From a checkpoint of a small transformer trained on Wikipedia.
Size: 9 layers, width 128, 2 heads of 64, vocabulary 32768, 5.98M parameters.
Each number is 200 + 40 x the weight over its row's rms, rounded and kept within 0 to 999. Layers, rows and columns count from 0. The size before them is the row's rms in percent of the matrix's.

# layer 3 MLP down, 128x512, rms 0.0741, rows 22-72, columns 64-127
098,135,233,218,203,244,231,240,236,174,262,242,196,93,300,223,174,218,139,209,200,195,192,209,197,202,217,186,136,225,225,199,245,177,211,214,256,187,149,173,153,189,177,217,180,262,247,255,195,169,214,165,233,267,185,230,186,182,245,187,283,184,224,219,149
105,178,236,230,211,182,193,167,169,179,239,190,204,227,130,194,123,235,204,227,203,237,266,186,258,224,150,167,168,220,247,262,259,243,230,171,141,228,185,158,212,184,248,122,212,242,225,214,216,209,195,176,212,222,267,138,177,164,245,188,155,261,199,181,210
099,146,111,233,235,259,149,210,256,223,144,195,154,253,157,173,162,263,256,192,160,220,193,164,184,147,205,185,204,192,208,213,102,162,155,222,142,210,233,161,220,176,138,129,199,185,221,176,268,215,201,196,261,204,248,191,180,156,239,147,180,200,186,170,132
097,238,218,174,170,212,167,136,235,228,256,159,220,222,266,239,237,188,261,208,234,135,286,263,249,184,215,204,155,173,189,166,234,172,282,222,107,148,179,156,180,270,251,141,231,201,185,172,184,228,195,121,201,267,265,158,189,137,190,220,213,237,214,190,203
097,215,284,249,225,157,243,268,183,209,192,171,165,247,239,246,242,236,147,238,194,259,207,265,207,163,105,188,206,165,257,226,215,126,238,183,205,271,177,207,209,213,265,173,251,180,129,266,230,180,229,159,182,247,176,156,208,177,215,203,218,217,202,157,133
100,182,218,185,143,173,211,204,154,244,122,192,252,195,235,258,177,192,165,214,276,198,156,153,252,221,188,189,160,186,143,269,241,179,128,146,153,229,248,184,280,243,203,166,229,228,146,130,169,186,201,155,279,229,219,192,293,170,207,176,233,217,144,231,220
097,151,194,168,243,159,200,145,145,208,221,204,271,156,190,305,170,237,248,249,190,223,197,163,191,202,162,167,169,208,189,217,136,237,157,214,214,187,221,282,139,161,228,194,211,186,154,248,219,250,184,244,275,188,277,217,256,186,79,197,204,196,215,189,181
108,186,218,162,227,266,294,153,197,96,167,221,208,145,236,184,313,192,177,103,205,224,197,201,232,159,177,212,170,170,157,137,140,235,259,187,147,211,186,179,225,145,150,128,237,194,316,243,301,171,223,182,172,220,206,177,187,197,205,158,224,269,242,103,249
100,182,190,232,190,150,173,218,214,226,192,259,243,190,189,221,280,100,158,122,164,215,239,204,217,195,218,222,195,276,164,209,148,266,208,179,224,192,192,217,190,197,226,193,173,141,93,200,241,278,276,234,219,218,195,210,213,197,204,247,273,277,178,214,210
094,191,235,259,202,182,151,191,165,194,89,200,155,165,245,131,209,121,197,213,200,186,202,273,197,198,171,201,194,249,172,151,169,192,228,180,164,258,184,188,184,176,218,187,189,114,260,229,115,197,180,206,162,203,197,212,186,219,105,168,213,217,207,140,239
101,278,172,195,233,247,148,202,209,208,200,175,120,189,184,234,188,210,211,165,200,210,103,172,221,192,174,192,218,158,231,177,158,149,179,194,164,156,157,212,198,187,249,147,160,219,224,197,180,172,195,246,213,234,221,268,86,233,215,182,217,149,102,141,208
091,232,185,197,109,197,217,228,183,247,221,236,113,171,172,175,203,227,160,161,229,158,226,163,189,161,185,198,227,210,221,203,183,248,214,232,180,252,246,177,205,185,159,233,201,197,214,195,279,217,228,215,200,196,202,198,173,189,276,190,211,232,199,203,208
092,148,204,160,120,249,196,255,173,210,135,197,220,171,132,183,232,180,186,210,160,171,197,146,205,214,251,220,250,176,150,203,166,174,89,197,221,211,250,225,232,148,235,160,276,231,132,173,197,114,229,175,185,221,185,211,224,245,153,190,201,227,220,199,142
101,204,202,194,185,218,234,237,189,211,268,165,183,197,242,133,163,161,242,238,259,165,184,163,154,203,270,248,198,206,160,183,171,202,174,218,288,182,146,202,170,222,235,135,241,125,170,215,154,163,265,220,195,204,152,283,199,166,160,189,208,224,186,160,138
102,168,240,233,209,219,134,205,197,281,191,182,129,199,119,236,153,157,234,253,146,170,201,259,197,131,239,227,230,185,144,201,192,213,100,143,207,196,197,169,136,256,187,277,152,210,186,214,234,201,250,174,190,245,214,172,108,236,199,175,228,222,205,219,142
101,182,257,218,238,162,201,273,216,245,139,165,207,176,214,191,142,146,297,197,230,189,199,149,178,212,197,161,259,266,225,178,200,174,161,206,209,164,195,160,149,254,160,68,154,117,128,181,216,151,209,209,157,238,231,166,172,168,200,131,192,174,218,196,152
100,266,219,209,281,192,118,182,255,231,258,231,209,131,111,225,161,273,205,210,205,290,174,237,151,176,203,171,198,212,219,148,167,164,277,229,190,199,195,238,201,307,233,181,190,220,139,226,171,238,210,206,138,268,186,191,176,222,231,192,238,160,209,167,204
091,233,139,214,272,197,151,229,254,224,236,233,207,242,199,303,251,195,170,232,186,149,279,185,211,167,277,189,162,232,204,310,201,257,143,155,195,210,202,268,211,189,226,188,150,219,182,134,253,146,169,201,224,210,236,201,217,143,190,222,186,173,159,190,237
100,180,230,206,223,255,124,210,203,200,234,215,141,137,283,240,244,160,193,225,197,184,225,157,186,243,205,132,185,256,231,181,192,183,196,248,182,219,212,249,223,184,149,247,186,164,184,151,221,220,184,223,271,169,207,241,267,157,89,208,193,166,193,242,223
103,198,171,208,212,197,151,216,239,226,216,168,222,254,257,208,197,243,295,204,190,179,130,203,190,198,243,204,176,178,238,232,244,222,185,140,228,208,179,155,194,158,206,270,233,205,167,215,153,221,241,163,234,237,158,193,219,236,217,171,197,176,173,187,263
097,195,215,202,147,164,182,173,136,145,143,230,176,208,200,142,216,202,149,163,189,194,233,231,219,201,158,203,193,188,211,181,193,177,206,146,203,161,168,162,228,198,202,200,206,197,189,228,256,163,149,195,188,189,187,195,311,183,170,253,145,222,221,224,251
105,243,203,188,231,112,291,230,235,240,236,178,205,148,287,196,139,227,137,205,170,188,199,111,214,196,220,149,179,172,180,172,84,205,232,185,218,235,213,166,207,280,140,197,149,252,213,225,185,255,173,171,187,208,271,177,173,133,191,227,244,210,215,184,211
098,220,177,240,235,257,235,225,174,157,204,180,229,280,195,229,245,241,207,159,166,168,124,166,160,191,155,165,230,243,228,168,164,201,198,222,191,234,197,237,179,209,261,224,173,265,205,147,217,152,159,152,197,170,239,146,200,197,141,190,190,232,194,217,217
098,205,143,131,163,183,157,194,146,254,179,111,238,226,273,120,178,217,136,142,200,187,199,206,233,232,224,247,253,260,242,186,258,238,181,161,249,200,229,212,186,173,298,150,188,226,198,181,171,199,283,211,200,237,157,179,243,125,142,200,174,225,210,226,256
098,176,208,230,186,190,181,223,175,198,264,171,144,206,226,161,283,228,310,178,221,168,169,196,213,273,273,195,232,133,213,260,250,149,231,116,180,95,176,238,151,280,187,146,157,215,259,158,220,230,109,220,218,228,258,199,201,222,201,228,185,235,192,168,225
101,231,185,196,169,270,225,172,226,226,186,198,208,143,250,209,222,208,129,185,165,201,256,226,206,209,197,151,197,147,137,273,189,209,184,181,157,181,179,288,226,176,181,295,257,292,241,211,227,171,229,225,210,206,204,212,261,222,184,168,159,211,191,234,185
097,246,60,276,195,194,224,208,191,209,213,186,107,190,176,231,261,176,244,245,250,171,170,206,158,228,184,147,213,221,238,200,216,140,163,220,106,248,217,217,188,241,151,126,218,197,219,150,116,186,181,175,157,215,197,209,161,226,206,148,170,179,171,162,288
107,164,240,146,205,176,274,222,193,240,251,139,214,165,271,195,154,229,237,169,217,180,159,192,216,166,139,187,312,189,224,179,164,174,169,190,267,172,242,225,142,158,154,272,107,114,186,187,228,210,223,223,247,188,253,172,271,250,160,187,253,183,207,205,229
093,276,225,202,281,254,196,138,159,205,176,161,181,243,133,161,178,204,237,248,230,210,245,190,221,133,180,194,234,173,235,113,153,147,272,214,202,228,250,190,224,116,170,266,256,193,177,212,95,275,260,180,233,223,166,194,194,267,185,173,186,187,215,185,164
094,195,165,191,251,276,128,168,222,158,252,196,154,267,126,159,183,184,162,166,180,166,105,131,213,144,118,194,153,230,190,225,202,190,264,189,199,167,178,270,190,178,160,166,235,130,114,205,145,137,173,249,236,187,124,155,194,161,125,217,196,243,204,94,191
100,209,230,166,195,182,266,232,148,148,141,196,254,121,183,135,128,170,203,194,200,152,148,140,247,278,156,217,187,201,149,142,298,268,194,150,197,179,150,229,187,231,154,226,139,213,199,169,224,227,224,219,124,286,138,235,217,229,173,161,207,233,146,211,201
100,246,120,99,180,294,167,152,181,192,170,185,176,144,115,189,251,212,221,214,156,203,297,177,191,164,225,189,216,202,232,253,212,184,270,174,197,239,182,138,203,226,190,188,225,236,255,291,219,189,227,212,202,116,256,230,214,182,214,138,146,250,160,209,202
095,162,181,207,243,188,211,203,196,149,131,240,174,270,232,179,214,222,157,281,244,167,208,265,187,269,153,250,217,169,270,173,217,212,192,174,264,196,184,188,234,214,216,196,199,282,289,135,224,282,187,282,163,199,175,223,148,150,215,252,185,215,229,193,179
109,151,224,296,195,171,210,232,157,177,131,220,205,210,78,173,250,199,220,202,160,167,187,197,203,188,156,174,167,243,194,204,159,152,226,177,153,236,185,204,261,179,249,212,234,137,167,201,254,203,144,162,248,220,126,189,239,208,280,203,166,279,220,291,227
098,183,210,222,159,124,121,187,172,151,210,105,165,186,217,136,195,247,265,229,147,168,247,182,258,219,167,177,225,200,248,183,195,183,229,244,186,192,215,163,232,274,202,179,191,200,221,186,215,195,176,233,153,161,143,183,168,200,212,177,249,201,197,171,195
105,189,155,241,222,181,128,190,160,207,170,168,212,204,189,208,136,144,242,292,212,146,196,189,209,214,170,195,137,212,214,190,175,181,227,240,236,194,201,193,147,177,211,120,182,207,208,272,248,182,153,192,179,196,177,206,245,234,161,232,209,121,155,141,149
105,179,139,217,145,161,194,203,227,143,221,214,179,142,252,216,123,119,187,191,160,241,163,217,242,168,173,174,166,181,151,234,256,174,154,230,184,215,221,173,243,187,149,188,223,238,177,224,208,172,272,207,231,216,210,233,219,218,223,211,178,150,230,326,212
100,237,240,215,224,225,182,230,121,245,236,243,180,199,154,266,216,286,231,105,204,163,256,248,171,204,227,215,267,205,241,317,195,210,217,184,142,193,139,189,213,182,217,84,208,255,225,227,164,183,154,135,256,247,235,216,229,183,176,163,209,231,180,188,181
091,257,214,144,164,271,197,147,155,216,171,230,139,225,210,247,250,183,128,202,149,181,193,200,198,236,164,172,183,235,272,200,182,149,213,201,156,216,182,224,221,182,228,172,144,278,217,153,147,243,262,296,158,202,151,176,199,176,171,252,190,191,203,250,163
106,244,200,227,238,198,253,202,161,188,169,238,232,157,186,164,177,220,198,157,240,218,315,175,233,221,160,264,199,189,205,251,258,262,165,98,162,150,171,203,220,193,180,218,162,236,205,139,205,115,137,139,174,155,183,200,158,202,157,189,193,170,215,196,188
103,259,201,175,215,159,126,232,168,224,172,176,213,283,275,243,208,202,183,195,157,222,180,226,188,202,243,228,173,166,210,163,174,160,233,215,179,141,266,128,256,154,190,164,168,215,285,233,235,224,161,199,220,177,251,245,174,210,210,275,162,175,162,204,176
099,289,156,207,196,139,151,177,229,174,242,221,181,181,160,218,160,245,207,206,100,190,160,274,194,184,185,207,181,136,231,242,201,219,146,158,203,187,203,223,252,248,184,206,182,225,184,210,191,210,141,215,183,244,193,168,193,200,292,189,194,195,209,228,207
101,249,234,139,207,344,204,211,205,154,141,269,148,198,225,254,195,228,200,155,292,204,219,241,197,167,230,234,199,188,233,228,233,150,146,210,159,168,180,173,249,189,275,258,250,239,189,136,213,165,179,243,132,187,241,264,166,207,327,141,204,161,180,210,278
102,235,196,183,133,150,139,213,218,162,177,187,137,222,164,179,185,224,210,224,197,174,180,171,161,183,235,200,193,229,190,258,171,250,197,229,189,159,164,205,180,203,168,140,278,169,123,195,164,71,208,252,234,205,202,162,135,222,148,188,250,233,171,238,255
102,181,226,188,160,192,179,256,166,291,212,200,186,239,165,203,260,226,226,255,168,175,248,150,151,175,184,230,243,165,239,128,250,205,207,208,143,192,170,177,195,340,221,272,236,229,233,297,145,183,251,136,246,204,205,190,251,143,121,271,188,189,145,231,193
105,199,150,228,224,181,162,152,167,131,181,153,209,140,214,215,165,157,242,272,160,176,138,160,235,167,229,215,212,189,216,183,141,268,161,209,225,220,248,206,244,88,148,203,177,252,197,198,208,174,250,247,175,215,139,205,180,195,246,212,188,302,171,113,213
104,214,223,195,282,178,211,172,116,154,217,176,166,200,245,201,194,183,214,267,244,260,211,262,143,191,220,216,196,169,144,147,176,178,158,275,225,168,145,224,191,169,205,204,154,197,173,198,190,201,176,270,161,209,156,228,233,158,215,242,157,142,159,159,262
100,237,148,209,233,134,226,190,180,126,168,175,205,206,177,183,246,114,202,161,231,171,196,149,193,163,212,220,228,165,237,191,235,161,188,242,178,197,168,169,190,218,181,266,184,158,247,228,228,175,241,244,164,174,195,190,221,171,185,198,265,245,260,243,153
100,224,216,135,249,225,126,276,215,152,200,150,86,184,129,226,176,198,179,228,209,201,162,203,198,223,161,213,237,257,220,267,188,254,189,222,215,196,226,139,169,213,211,154,179,199,188,194,182,182,179,238,188,180,211,258,199,123,168,165,212,158,214,172,120
105,194,163,118,209,240,162,174,173,240,156,165,131,184,282,107,181,237,206,225,237,212,219,279,165,146,269,261,173,188,147,246,227,176,169,145,194,194,158,203,241,233,187,196,170,223,213,170,147,150,223,198,204,250,250,227,257,187,206,140,208,208,169,193,225
107,207,182,197,264,223,238,216,193,204,230,210,240,254,232,190,213,245,225,248,235,217,170,266,180,210,209,204,233,209,221,122,214,196,190,156,206,142,223,242,213,172,189,151,39,200,190,284,192,173,190,239,206,241,257,230,166,147,190,233,204,157,203,160,148